Weights of a small GPT-style language model, trained from scratch on English Wikipedia: width 192, 12 heads of 32.
Each number is 128 + 32 x the weight over its row's rms, rounded and kept within 0 to 255. Layers, rows and columns count from 0. Numbers have three digits each. The size before them is the row's rms in percent of the matrix's.

# layer 6 MLP down, 192x768, rms 0.0517, rows 0-72, columns 384-575
094:088094155223174145134133128177135198181217161177071100119185139092115147147139113142110172116152100152114120163098095113136127113133193099145129122061139135098105120196127116122106164165157092124158114171119161153173175091101149048116099128072100133157155138141167118159169131118134108042115149157105095066147103149106107190149135138201156136108070110102116127137138142174110154195133131082137150096174084137147146165166080138106133154104115130121102123132162126086134101125113141131115157127099118139126116099107148113175150126122136107127140067106085119072140073130056081102
100:126079085108091086113124074158153131148069104102163128084155119146191151140115189157112117163124158072148212107103130158110165163120136114125057030167151149184146112129189088128146174122058115137115077154193172121131143129073121168114098115081146064167180105090089212102164143183093116059129104145140130113118135177127108057128146113155130149168086156174199168172145184081159151146127140072118123158124127135145073101138141118119088117142095181116110151086186105131162154158103150155085145127093115160112179148118158143130156132130150115134150122111093149148085097103137168161
100:106139152151163158145083059150143113139162102109133139167083155120173119077084080114172101112161147134077102146148090135121124095146160104140082117138134123047134113109026073150091064093093153158150116187186081145045143146136088085151151107109075214098142096124110159092102086033152184143180140102118138077161137074143149151174088116152133146065177199166174088149167094133138109156124106145109147157115140086160118075119115129160115111145106143099146090148118111091157124102171096170109117190104094108065099133140155122116153139144135114108138104124144120136133128087151095075
101:068095119081160140134136178116185122164093151060137102137152153119130149116148153093172086162143148124113170134165103235149128150118176115094138085132096084147112129068192073155133092154106118103110148130153160115072173084132120117081120107133132139153079171117106170173122166117107127108130097098138099106168127134127155170134134107131113141126089144127152161144140140120130126173105141089149120106144111151130209123111166123141051160058118159125080108057125140108134084144110168149062146071135138147157074154206138107086131117143153100132145167144113121115125199181154121110
096:215082120164138141159089142084116159152080083095123142132174116200127102145178116130071129157086135106167087128157082120080105104164196116112096128104123181103159127110086149129108055142114095154174121150136066128095120142095087104132070133170146115151131156144158179122085099087091072096107143097097135171084189057113125163129115181151159156151185094104115185144184078134124155141187165158097152107136159112097124121143140094109112139174184115132131148116093146121154147178161118180132155096150114125145165129121113102112086119148149091100125159153123158122128154130131158080
101:107132089134186185137144133098080122130104123187121202108081153181083104106129120139136093101137130126094071117129181134144088100075112170117157135122089159122103118124142101089109124181189133165185126113079148144093127181130096139157144126151156106157123139167143177155103150133116079097168122144187140123153114143146096100159119082104144202127126130116149127115061135165129167182170108131118161127155085170143145105196097120142178134125160179143147124150128133137126124121098156130113130117163139135169095087146076098131129129148117152133157151128214090124143121078122116114
098:110075143103113152110211137052114123105116164065081153092117092124191162154084147093115138140099187063152143145161149123142154171125146137215044104134118135106137089140171116108159171148114141090164115150140172129149155125080142135160090131101126148125146138138188137175167125168107107152106118137117174192121153150173165124140163157167126159168132102163113171074143118137139088216130157046077205050095115073181209167133180102098051164154077151135151120160166126110112163141156165089140187116127058136117177158105109091140098034047120136091119149091173149145123126114126141102
098:117104099205116197117121121158123146104134139152137137091192145102087135171134131165124154142159172096142157113145170164106122162116104112074080068127092086165165119172119113159038152130091178174119133085093072164176123127138110143091107128163188131156092140224140084114155055202126194169158131083151066170093117137153141125125109083180100207081109152144156105133183121089124165173161109148153121106055090163127121114141186136200117188145125125130108148114129124148102114073134140089156111189064203154123098147130125156141148113163124076131087116165119128157093135166117084133
097:152155136102151128111114165128154167129093136095134089171105153147148146097106129169152178128180112100127169059185140173127116100165118146099184163113102119109175138112111115116097148107210129140120111131149099133129071142166142118140188117179092149180138191072119121167083161137156110155106127062073117159143107138079130127121138103159152150112109109151130129134171128113082181112124136180068142121174144117130150123114138187187104149191126077139141166114138156104133098121144101116109102095152096097234147137123125192087081162114159130147085140127093166125193138055144145123
097:133093123088117098104121133135202130123126138108117097171093147090143145112064119136136141081071118113089186167084154104145175177162101106168207130112104120119085130042130092069115184123142114049208127139157114104155110062122172117102151123121131128094097176139072119115116090092113150140139119110092139138115104097124143090016136110106095163109143070116155111121079161097069115101099179102154144107114101183196157097135135119159156146120132115095150104119124164128115131130148160147094086128106168133108078131175118106098144174159093094143197154136114163160162067167101078113
102:143151130154078168133149123132111170105220120136148117166105168098162142165111128110135204123125188088093092127125100160170139099101138131081023164101094147123123128153134157067146137078130175147143088163119131128123153178191192110097126130133134119156060136174153152144130094147139133115076114167140051148123147139156106137094102141068152208104126183178182102120082150125104106207138157144127150124153173134076154109108125185103134176110093188141106116212148136099179110105150102138135096145145116127135158103101099145113086120079120063178162036126122134127132095116164136075
107:131111166169057133154102102106134122164089169142120136096088162120113080121074164106188128102148163098135193163112140108144097144112177100110173074131130156146143095113097133060101083155141125025149214125095093143084147099119117178153152143110107098144168136169134034120121131112164158128185093154119143121191085122085117118120130070123112100106099139188156166112164111130114164121098085098150146155132133138198123108041096113050092110100121107151134126056084156141119143090157111135110164089186118177156156169130124090139126106144142067150043186166123114142092120139131102135
102:201156084077144136153154121130146119019116090141108111149115135090135150132123140166181151199121088150127073130120182118123113065134102140091152146126163096125133094158125140160111110166088142135158116097088074119163128206141135142170141140113150104144041161147068116128108138093103151163113128104128093147069128144097118150138143107131108119087125155123153148104141155090156133129105092153149145131143141109123119117170140191187102092131182124157075097171120148119181187084106156154108084150204100098152123108104128100130168199130087166156134139135078104151126148144155161077
098:104106164083188171112103152077200106129131106140131166119164116128104142153159066116125132115093153127114103168073203109090156065146138105123103138150172094103137103132133107126144100124096132197129122102124142109050141160104129165095144142147174133094134166122133183121143158134157147095080164165071082083141128167153105131116121189095175147152075097140124173138151131200142136144108128095152123142140136176152185113113104115146129047169099169093119122047158151149165125127168101147109117150186144109108120123142132139093118096112100198143097116105175152117049158137215210169
097:135132113041141144153105123123073125092062174132185108138121141170096078110106169149133116161126182105122152094103100183151107149155141083105099143112152193142104092172136123097089165145148097087167088138123155076077135118085155142140105125096136137157166135127123100122112135133149084120168106125210125107150099015124158141128172125095195121169104117110120158146161149064140128107160072167185145174124113205121109128080187151157079113144169176113176114142069097156051121118113099078136061045091172111058167139088141093139094128112168079086145136110132128142119132082116094125
093:090172127044152082125143172151146071216085174155150130119100117125131088117111085078126113154126147202119166143141117159133133169109098163106102125101139101142173137092114140106174091117155164077083088203132197114106143114106138129106127113155126159140149176143168128151110119124183137122116123163145164159141123132105098158131099119124138140150189154169121104142144141084217188142152110087112154144115123102118103129166115191127149091147123134100119105172150103124071118140168153071147122185150124119131124153133139101139181103116087113182130139100112106161159168146145059163
103:182125123066137167122183134114071175109095126148117081149113080115131149117076139129106087146137121097144136144160138179092153174187097119120135133093180181145172108124136136129070131129075109110089106116146058136093214123096140107082067133097126064092098078099083113164157098169146162107067082060139176079093096111102134216167108164107188151133125061177130102113165131135128138106100094138164188133129107115177110105166127178149075156104136128161135111168093168164143140123136130129127109045143097150116064108147124111135209206129051150094117136152127164159094151143130086073
092:128080189100147160149151105106153155127181126130156137173108162169106129097172100149134133061087183156180040110191128141181149120124094137138179103096189138142129114097176140088141180108157158100125106119115084143120133122142119137142101083118124192115102116099117165093135087128129114136151125136114129097089191200145157169132096117132187149105150108077093152126081103136073134116133091122075153121136084107042108138117098093155084132099148143124126143114154137108157114089102158117119106108154164137129125113170116126079103137123151140045156093114109099112123139141205123117
109:147122138197098123105098055096079141114135091131129145145147149148143113117067099146126110128145144151154115111175103195111088007103111067049138119152146111085037119160059091155156086139134126176124099174115190132106133118141167050027157121096120129128119115112156126177036146125077120141135110159161140149156066139124119110117083105155123097110140154123145138096189135119118106098142113095103137208152115158107093180156119109131129062106160151113070123136128157110184123104147068135103080150106152206101102126155137105160093112117121154104154108128147146121091173128079147117
102:092145096178139163092199117127066113121133209146106083095111131152125147160115120118141179082143179108129188080087130092117099129168146142114077159139166115156135096149135153131120163131109121161224127072175202170144156120066148134178126151041070150066135080114110147116082070127141136099166136175171086097121159143102146097163129149107123114148091138130126099137143162160065121134183171164079143114103091130130163174152161111145102161131193124104089116141117065181111124097136127163125103147111174159143139128170147124124124089176134150142124181096144143151159127136162112125
103:134147148179091151120175111092114120036153110105121109101196114138101155122111162145079113110122203113132149109141079137163059175102096131131188128069102195083131108078161167139159149166144138123162138099136168135095132108170141189131169119068125154150103089126187123184154188151134118142127124103130156097146159129104119148145163168122103128156151124162057148108178106154098090121129095169181151133089144074092108150108105151142146086122155120112207110126146099110148138115088161113073089100054072082163119186121112111166135133124145121178127135175134131096136114130098129116
093:119169138068141095109089110125179085082129142186130135126088057102127141227149102161161128124158099189129192126125130076142144104120117162175095100161138065116151144087144180127143131132100144165118196158089133123167151061119146153155154106169174071135144145117070136155160179151112087171117126128150130099088095182094113130099135140162168103127110115140089118153113138139096120162178097171170108173142131157111147164127148175133144126074113098089155110157090103154130113129134102161140150120101155100139142177122109116089156150186088102132174170098150092121073121083123131106
095:117115152084124178091145186106203139172171148153154144115159153102098136137137115147147199137109097126161103095110116088182061171074091114109102155111154144080164131139135109155122150166115104172131147165170122086216092132091145138171149124199130060127171096141152115122133136113115163157142131080097171113156136140187103136134090111164076162075106171107101160140124121113154137131156085161050030176121135086104194155130134101113107135160121144087112127130157084109128149165111098147133079133067124134101109106139139163112107143075126170142174031098109137090082148141120144116
101:119114103192102092139144167102160085134098156102155151141073132118126111149097080182142161107141114124085080149123146131154075126086162124128125138146140097180120139100112167146132178113134136206121140148167086123099137110087117093098116135132066100102142112091185093122100152034131116149126144177149056172132146127140163178118164120181102146044216159109134143104124070167157137125217151114128122115220122101122155201137107102163124135118126148111139126041142125123165122151088157104124106150121120155124080089160145168163113142075139220092134165079148115125118113139115166120
098:107141183142091154132128140076118140044106104142118118120161165150131095145123070152138147136147116139148150097158110075111124094129104147116131168194168180090073090109127165136140149143124137159079066135179106139183156107141098174166116125132145176144113058117106113123159197096155121101148146171133136101126111130145109161115146120146149126175148092153086144144132130185120197102138072140122164103130096103089105087077166119074129166121153123108092083092123120062146114133136107165150109163139099089159150157107139158134131133108161191135108075157186158190195171118127114120
100:111065158138077164085070149096151125091197108147090114163148140150074159135115149181117115136098057134132230104137107126114131140152126151082120101095139139136102103124105090119110120146121160126101140119089093145168116090150103056103107119131118098167152101158143154072100125095187118132124144119118136107069092070107116094088098122125134104130071094060108152136201119078116130125191127130137178055078158134088131140125125067107173170172140110160125132046105156101122133097076194047149107074110126114150076040107208134169053187133109118124098117139177097097127177132171145140
093:171104120183106125126180202057165122157127133089098161176127146160164176126141164039080123117158098135145158111149113140138093114100152144191105132135138191096198107059188131188129094148097140120096111120093134153154094144183094110145081145123164127142139129176137139175110186099200138115121144155187099133026103132110156118104120178181061144133094108127114133166127054145134082101151110186142109156119121090122160215110120139146130124180165118125108122097132124127118126148086152215171141128166123210105155165104077099152112118112123093095137109102115102166107180141166181095
096:160085162105142151128160142068101102138134125097085143122193122092154076151131189185176138074104092144130128050131143118136137151148124130144104180123151132137075151092145135143091114148155110103085121154065072141120089160141114044124132143121149142142132129139138138083101102081119058137095155184164109088136103114103141157177166141186098166106124125118051108167128079132129072147145096132101151127182146156073071166133134113154123128138113111115112114141172168101122139118099146100049095137121124133145120102165087108173094122103158099123093103147118135152141117116143076097
098:131168173159141126115139102131156121185132173152123110095143100175089133135082168133118112107114160113121199145137143099107155150085112115070064142146140133217124149097102138115143132154132084088168113123124163137087179190126074237165117103106146105118098150171145163148088065128190149147106125131132131132119120089155084158125137024091121239115117146134125134137107119214134159126106152122087115139124077175157154123156120143163118123095153066076043166090116117136135122144099111182075095130136149163104092101108176181148150124147141131115196163096134114125125116116119153130
103:138152119097064120131146094164074068144139140163119147127159138107111051179143132183161165120116195124151089120133121138121133126095122097108102119096153022180137098107145121136190148123093075150169065163127095096197141112197126131112188131099194132105086120143065086104086117157169142149168084159101075122149145155177054083166115118117133148082185146082130085157123134128145138148132111108143140101128160105122128162130126113076065138071101094088117142139078137108139137113091002096084151171169081079120099059149128114152138077124123101137183146111085103136143151122088136164
098:142140118036109182106191094179114100087143143114099115161056201143137094130153193123093157137124112100145152115135087113148143143113182071079092116174110174117146149142110155134135124134176136118144086110183091126171097122160161142107075123081120112112063135113128173148110147123126148143109124056096193147151102098115161159157118188163080115123113102156066158137131127121135106127187173085151077184129125138194162079140112124189165125127147118143092179140087088098187192110133124130101169112109180129102094068119166093130088156095106069158141157133125103114153159110063080094
100:097121064143113110134095137125187167111075066138128119117094163116111166129149110038085133063086100123145208119111173170129201134104183161119134135064130143200194145091139144091110074127105128190134098153104051088145131124127076081179134111110094130146136162096135118116141107147175139154172137118155090134164153147103083145158099102127121219149095130131165121162140111136189135169213101089107111239115155173186109124148122143119139147150122106107135185181118114075117126163096134166105161121072113070140133111127200173060138103126175157114083125130153125101121124102124108122
101:124052113229129120104184109156086152083152146158110096115127168155116124067117076116109154101123178175101114059112115144152080167132173148181160113107167185126111097099116097121090118176109160048072135076143106129128156161141117140177134113150131108174139092133151157126156074154116107103120103144108088119117101094139105121150179143156083130103169095127168182124122184122125071133158105139180136086110150098124079125105132144134230109145168164111219173136096185061132110119147145135149138132088130152114159134094117130144119193096183069138165104124116110132110163097051133036
095:153168115160179104151057106127137110091084113115163130141104104123106123083136110093099112126166082151186129145091165105089153171114165122125141135144100100159195125150104130109092102143148139116147096075124220108120143182098121180132104111126143129141136141111177031104097139119082149146132135111128117122132107080130081156147115145148147187157093191127101148154136143123104075109077158083173097109110135108100152140181106123129127167165127176129094080105159116181082116073143080150107114139140168165149081134141164132107111119113120112120130119150108130132109161180089144134
102:122074112069113094139091153120109103087110083126103113135126121139133115138165136160150202110137084153154139170095119157126102159106116065132130161135085133182130155051129107113143117184093102153131069155094097158167075103126101168143111178095066035126094088095078139114148098151131146146093116109180080076110144140114154140185146115108033120087151137153087058116133096097129140100132178151085152117133207157030103140170111066125120158132134141132116135128129129087114126179186117182081118082147134086091067142173093147141138129151142085150170179210122166135086147081153085124
094:152164158121113162182175108101110126138206086059088105066118116046136136113159090077135139094134154150101126142127110177107125119160114140176114128153130122146124139112081134089110138109129112122114111103099144126141143118135107100224137135094145094092185142137084142144159121128151144099115122173112176155154153120105100178067147138121221157136149097201132138135139177136131098123083144159089111110160057121119105131180105125133129139147145151118089089180111097123084195139106138111166105118126098148115105105188127105131100049141156072124156126086154132136170110105106118141
104:088157129111153150089157137142100138146116121119127158116081109105167096090106123177120061168135183065094052045158112117109121095146131143083106120133134079094120116102166125186152146197149186151082178153153152128170103152147110112123145095157166136132090068150093111103130125112128129152144145109100093170125083065170109145119129119080162132103141185109159118186098102157149140172095088205127121143149064076128127121156122094133118147110177077126105122128138094111123108127093137153075132160129130187081159105141063116157087215135105095132146071106105096117154146181159184159
097:169145106133112147157110085158086123103091161162115149127133154113151097118094159143111153171135176087138104105132112104164118156073099190099117060140099161129131129124103145129127130141188065168152028127133124148095111111120162095105115151106129120135156124195174072096112106098161094128153114094155108137185070127182156125117147075146156189160058190094125152182132131088147074057133128116120084094162103132162193073141149108139171138127075138103089165097127149099156064040109134116153111134133113136108092102128092122126144146057086145146094141216184117131101137169149093114
103:127128139064113146143107107113149128164168168152148160120043098150117138137154142101145085136105109141103197150132193113181133102093072159142133067112134119116119166170166150086091135058147152116095079137133162141122123124095126147143137139117197133171197125128151136184146098142116078131101113112138216145118148072150118150088126196112147146098147069133120152077127153064127140152103187169133160122116143201112099120114112137071134079121094133140103118142065126145068135081085153127074151139127108193194119146109118164144165122094115131106122154134120104123166166161124100058
097:161130060174118124103111148144130102132158170096121129124149109130084217140123161113116132123120115139108106096106112160186138111155100095148176104183109113157095157196144117119139108144084100067079105213128087122151166144154170120191132130159131127074147101116127144120119168120146117164091127115119136150128122116118086104094059130179104163098119067162037086153127142093146121132143145175205162114147133110159127138171081147140096145123129108142188122125147158119132127135085158137142076103125073154167116109092166085103133157105144133131117182174104062098078106141096199121
101:130166109180106102176153119146101101156161138160093164106144108102168106150076137170121158126085150067069122161111080061126085107205131155058117143136160132098164095113070095197172145149128181156142098149121125154109123102110181117121121123111158142136139147137084140150082099148153140098147171154104138160164095081142095084125129108157132149110091138135114169145165127136163146131125151163118148157043090152123125124154052144167190089108197069130115085139136155084154149139176184114204137072126144121124095147131117129115112100166133166124102099117145137137122103117101175104
104:072118134207113166197101185165098108193087063103143094155110135103116133151147105170140118052113146107149108180140157140158156142124083112171133079168130033106115181092124106087151140117074164094128158138132106119114132121107119131107122146135102052183159165161113172162108088108132105162120138135112110127148111147171107131160174135126113162146117085112208154122103134107104076173119103139134118141149152123159169056144144133094117138094132102101093088157123151137093115075106063098116110183122144084146129138143114195162142110177121101084106148105151142117133110180057132173
099:138081134093153136101049134086164145156111106147093126107125113053132077164099123183090157151146110146115102081104145156153164106144120117192126119120105156052143155202130048171061100123101104097114126193121155136086134133145107187180100080098140125147148189180143131122173148049150104127155130111104177076156108093110135112057101117132140069122134157099128137153128102087161110152115085146203150121081119132082187075073096099078046165104090059128110099143116103102100149084106140137139117134140086100149175120106143077136073124102097129091156177145055157135116068140053070187
100:120192138120102118030116133089065138124094108152104114125094125155142151100151121105102105118117164184138069137105108070157112108113119219160169147156122142168054091109136121127138103144096100136112086100144157117163130137118151105136130135154096113133145131135148133087070174144078130127142101129164155097168154141126158053161174112101156107115149137078098134123048149113072105174095089209119122111158133039140110101149144150091107118157110146124177102087121122105140105128131151188140135146100114078114116134115135136122123107136144111103177134117090121113071199186111055164
100:125123149147096110114134140076092121151078142119124095120144088127141113111135123161088134099136132180113081160108122148114131097093139167141107173123081087130138103119174124128132092131182129106146110149121142142101108114135117104113148118120077067052112086073145091092035079150169096062138078148124114080109122112122101105160096158112118082161177094060169127098127179071118123134116123183155141068145066116073144124147194130120153121130114188113203153157101124123132129100066161122187108098056074143106144082123123087196126061054160115129175154100104133102157110131157140096
104:189126134168100116143178139104129111196097137160144099130171158096161124182137108122135113107103165062114136129083152159146206104125135102146172125092187103100156143166130129136108086165145248126175152110145147164144147141122130174155165138133157159087133132080120182102179157127093195134153164151082137106147154136092110106114105077108140100068119146098199152125124077067131165165110172094108123116127074137129173173136128114106145141181131099172133149079114105110164109159100084131110097104138078136090109130165084137026109199123092142086146089141171134081100098142104090147
102:145146108185078137110164109117072101117131123099120143126147089107127173149139124111055159154112061125168095172107097150095114116132128144149064175119127144105155156126058127162117158158126116137142086056132139116102122155163054154072186129175175098132131130137156121103164102121096082143149073107175136109171137080088108097140121133089101154135151143145087166085104051121114114107122093130114126161128085087163128192071134178118123109111135141120177206201089093087134126117062165141119098154165093162098157138145144108125176128157211089170113077141195136115111158108125172215
095:128113124077145124090129156120147100065142148168132154139137146081113148125081158150117123140093071102116127100178169063136122138130037178130125149143106018172117150104067151162120120073125099116143153145110172163111174165088184089093138119072155124070080108103153109109194134168104139160112093150121141172145147100116141147194157155141103121127050087118115083112099068168165087094140097101199082134144134116162073157103096142134124066108146124139145140119097106130059107130137169139082120196141111118080118128113063084097123089158164113148102146110128103159051115142173167161
102:134162087100155118118098100101100141105116124085141106137166110108184104095104166177122112129141112134134176163126141139115090146077142139072088151123169106138133155133123082100154105090106092135140102167137100104073160098135089085187117098098116130174045093103118125158092103174105099182095143110125179111128115091134167173158121167105134156160095136110123105112146131079073096071091129083027131105152112084066176140191114108065129122165137150133145181117159146127131146170187083121130129098184160156074145115162136136116092085144135089118119146082187130104110159195047113168
099:161163165168199086094097116112169109134113125153111132107150156122114131138186194042110207137096116150146109176138169136172134125140141061154145140114119093168072131168122131105132166206188166091134080144182084149130102093115103170122206140139148164134061156120164145113164131149143105112087166158120144126170081193109140166145084123098114114083125113148113127145108108131113141126073157116146157118153160089096073150071124121105157079117132153157139144092131133082035133106085199120077081136129177114086127094131122144107162136113123123132127130157021102170150140128149103167
100:134160145064139128165084156149043118177162134127127092115104087105145135088166165077161112208121163114131149176080142077101153121141172125192105113079079136173100134192102129055143154086150140164066120116171177127086126130088069125150117103103076124119189132150120148153088140129131085115130157108082121152063159127183159122208140166107181140160073147174105103140151065131185130129096127060185109147138127118081115146153092105143105134112143127127097156166111172115147153143148110151101190085106210126114062148114141095110098122095178103088118100127125139120130161135103124114
097:118170155152126111137184134153152113188117156122150112151092127139169130091052112096107081119128130165143041197138147133113169119084077119087172156144130066111145171148090138098128130094142190092138129140087196128142105150140110118130144111125132109120108129089180112108122103113076165172175079129131166091169147146128092186139134122187137111195141169077156134152096124178080166125082120107097091063153114131119197132097132088071065135127062135162161111147151144163069139111082142147111132129124137145058161077168108175108091126082136155163154116077114137140142151144103163079
105:103122165051110222157097138096053081145055120090133135138155123155062076152180124146082122176152115131121115104120111108136107094145201079066132119120158176155084189151130133143135100153149130149091141110098155152100148094182158123131138145106106087124119124145156096093144151135169100103144125139134116116154140078139153131143128152102157129111092149144104105134155107160134113106108123128110122120120155124103160174129205142128065127112131083102093161190151149146139150177121144156173061112105120116129108160059120173128095122090130114114141172155118160120117135089103142180
102:043100034056135108128151185117131130159125070076110108147161087131167136131106114130077125156111064107207055183191131148106155117113108142070127083125136195091104116056093053122124138136133107109113167091168034142103084126148094118155154106085109164133138056111104172149166114089115178128132135172114103156164054100100174102103160072139128084129129103096100102119126127147132135113156126132145152115141160091100081138130140110150115149123113112203127140109143099095153113150147136157128066069172138114141109095069134126134166165132097163147162125159134145138132106152126120134
096:160174209204092097159114144155139155121099117150115124079120096130125199171131124109181153142160169108118131146150146166098120145096148143164141112132136141094141150194116120164146109117181177133142163120148139132158117139139040157127116114104138143170151092153133120109196126101113110137085141088172136151133155160163148108152151139179147117102128127183083140194135107170149162134072186115123162071148118158135119181146160164150133143153120152147091085151139107174184168118144093120118134140074072163171127162134143091076154134058228110095142164172147092148135120123128157134
096:079166155147134109105065128118106159048130184119181139180123157129229127122119086081122176154126107121151146126146136123076141108135127143162111100132090089089135135152138146118097120139141196180109112118121121134201193114098100126155218126094177122118115104122070108070159078114145101132124095076124146173094117189154139101129124131107144131098147167104136175146080132152171132087124136176154161125131093106140104109121075122126122193152155087149157133158107107111143121070127186082098170141080106131159137133093128095080143132109199119142086099122178138141149171133130163117
098:128103132101111159105132179150145136131119119185161156135121173082121137174119086154095132144142076136121198087150133115117059146148118069145086130147097107092081069106131131065091102146163181081076145053109097089169154148091138105086150116119071114129151107144180159186131158140093128101122150089144169116157085149147068110073174160145143137146060161167066075141127107159084100089124137112115148076114145114128150186092133104142138091117121185101157079142075149107179136137173096149104169154076176149184137138115111121133107135056085135117156136063088133111126085158125115180
112:133145101096101101123089133088155099128141115108129145109159109036127128104142136140141185157131122178204128113103137139129099096144120130072160137038130154134128074129128075123136107221145085169143130088154152089087099129150122121136117143159111115190168126174126110102162165115156154118132098182128146166224099193079126157085125027102120170088097168154157097108105116160096196116127167085124170150095160145171135172110127105138112126128129112149153172103156093150124105159178180107193163193147092154141102104138139111119108196180164090130124109118133104087121133142155074131
096:151112142213122119122169162182067120096099098168140179130147117161138117139132123102145122219103102106118151188130103077175137148158117145150120135112110108127078151155085133192141134208189128129148121146158100147120111136111152083160110124081129167121083203121119089107103145177131113055154156110096220113120138143144118043169140139116139153168157146133100092074164120179131104139132148123161089098112137148178155145130126089159159161135168136125113082147113105100125177136154144072091120157086081180203148125139067130128126110134133144183120152118092072129114121131107108120
098:133106159172151139111166134104114131103160153124101142141142091122100132124112154173147132084167179067128047173149078120088188129138110118079154151073104080150156145166180079094115153114131168081082147107149122124125077155181127146169102136157140188116117111147123091157157124160111137129130110056084155134147114246183107140174126119151072089126094112132149191189129160047133159110185132081121150119179153140137242160075172124083122135094209116156145141043109098141136167138131120103107136087131156124130101174109114131155095135192147134120130126183156135150101161168186138146
173:097058109092156108087099115113098156133133135128145077138148146102111120069091117091143103099136131128083081157166142111097138150101138113117165096178107079151138162130131103101162139131116097031152112157207132116113138125140096166138140126185111202079137126048140112136088153165112148113096139073137131103160101103160103104131087114123135107117109087102085098137106118108061121064119120104127155105121141031087118117146116105107177127106101113138136094080120118134135146142113129142108125123093141121131083134132117139091118087141124144127109115115106144138091126158066005109
101:141181145172112134111029144116105125174087119093151118122100125067152122111100031136169048097161071162106109142113118205165080140128132088174105103151089121117100106172045110109117144142106198113085096114155089169128104144114103178163119141111138159147083185093099181138143183130111077121154134151144068102115081125119176070132089150212136099153125165132125131127109089090122120143126138094078076147106116142097105027078088103138095111157104070126105151107130105150065139100103177170129107146119199134208118178137115083147157143161110084110126137120114156162110109142125095187
092:121141075147089102105155185145150168150076113120160147151171143167097135079133125162118142105133112153140166128157061076145143110123157113156145122155167122149171129175196122098125137086101150162098119147165109125166068129152062128124079122154122096092148113078141133142123130145097142126146149142144122152091149164093142104171092103161146167144115106121145069137085139132120148133137140095142105127121130060125198132189087086138122121116123137165075141150149054124135157143118148074162100147175133140181094144158145116148223159166134168110083115094126149104105121099130170118
101:198166146107130097175125135100113162150188163124163102131104143129224144163174178211109123133078172157133213158163096137135176149115100172105102141091140097052093122147148107159131106123101133103138124156160191125097131149151161133078077121165141034089133139156045159113147136091072123107121128083181199095092125191156125163082201139168152080204197081128137138128127122099192071103144168136103147189133111128114123114128149146140155114115082119101126129121156167124132117110124148111188148117134107089078176143138113107141146139164111170114198132139085145152129109136130175122
101:144092091204128109101138120140176133117102100165132135125088155053103107111123143150147079139149095114112120144134154125101091168106139106085111125143112113108111075115127098131162082108140118133142140160121073103128135152070087100163118107104094153076078069097155098247102169090098153185106085099100056104150108138165159135136084202179093164069186062090216102092077121109121120147137120088076115120115118097120107107126107154143114166110193123152113109108124120117030135142096167124112169128094137139098198088119172116128074125090124194126169110141076146156097152203081101140
101:156142152187106119114157151156066171092119183101137110140129085103134157095117164135159090100202064111139125176103171144130137109159090154185126080133160129151168198128159128173145079091124138159127070124139117106130160157101162104098093169077167153129172113169102095052151111155145124113151167142195184150083170136131134110117116118115116130171134135194116123112101130147117103107127156134135166139139152098136091102131086137159127179113105102098129117161143128119115121114118165088197148213080167190121180134110155127129141095188125153137099159155120145118136131151107095066
100:244102107118096114172108121137090134109126159166140112146115074142072124134130125126090102140104129115129144156187110066102096051109123087055118167165120159139110126133105175140106117049086160138089171075112123097110164134168090096131060136148179123132120160170134119127120202197143128120136153149079105132086078130122112089086134061126096138126099135039152102151199135145061051171103137126157113097184141144097153123093108124050129104067128129092105121093117156151107136100131152076065157132115141123138161106075120092180145094136087126143163122101079141142121117069086123132
103:110077139192114121071134107181165162172079143178115196122203102081091179121119081161101067108136128087139116085103115080143136128094138122134101137181089134138141115088115121112106137184148173067186152082112175156177171148148135160086211147128138178128147122108107114098097088139090126182177112101075154132119107099140112139111115042117090116172082116123141106093171154208118121128059185107166124096159123078089121068157106127125200122108114135107141089096138119157089121085142127136140145160144141147160145130211079138157142141111112135121123143109179158117134146077126124131
093:103098145147135143131145130120145133170121106148140141130156141132151130082153137154116099143165148098084150157113091096086108224132168148114169180109029155117136146130125100137149122154098118102128130164170142118092083149067193119153085135083097153177104131142161126098094168122116172144166096135103094126130167123167173143128188126110119117162153164140216156124152100133130126145156099170220090062120164137111133148083136155103115142156066115116161166141138140136137094099134128135139145096083052117187175121093155086094081135142102138132110128074149122158105176174189143183
098:138108138125104100136158109147075122042177093130107129144093080124132143135118128123127138093148156067134093121113111134096081118116104094060104089128169186133125138128097113163137117127096125164066144118085113187121089130115123159092163120059184112077112144166118093106116084123163108178136161106112181109071041106134141143109113171119090134079122127104111156107106187097179185098058116146245126177139152214196115161122133142123130185045088163106113150061086076125138125139138131082140084095091195088049112137123118171123138195133160156134103099158117083114122103126154101152
103:157101165109128082153037083150143122123108096157100070103139155173162164147096138167109104134107097239094137091112144131160132211123142113154079121124160118221128118152132109148082129082101073099167165121134131143122158082034126120088164126166082118118125140114135152117164127106200129107164143130141165092191132145218136098061157124150133103117122104134128106151147178090130155155083130072109112131172174106118185120155129076174107123126082169107078116161141142177112109127141105088140089123073113142082108105134180138072069063168153173155120108159089166133104147101106136127
095:138128193079163106165137125089085149207129157090140144105143131129147138124189142124125134103139116148088138207175131122139173099174130145071081130135147083147180085142158180096130191175149127122089072109058193079110162121123150080109105109130196120122086085113145151156122169137184151167171104097086175145128145112160132096125136075117120115178152156100161177106143144143142138169137107145180141164129116064129132100142130147077101153142123177119102112116129102116140114173151192106192082177166078184099093140113148117114118099088148106169117136131137073152196130098127216103
106:111152181172130115144132105100109107208145160103181135124126145218092134136136126103182155114123135121149163181133108196103175113175119126168104161134189124114106129133148145078132151113114082100103160174124188114105155110133126142066161134092133139154110162185102106126139095155182134136112127104115191133053108112111125086160134122127147123188146109138114072152108120101124146101116144134145159131150158145106185123132159121123102177117117125165109157101122158166159134140113114120150114169128110150147091119172138151102175138162193155091127100152088083141140111108101117138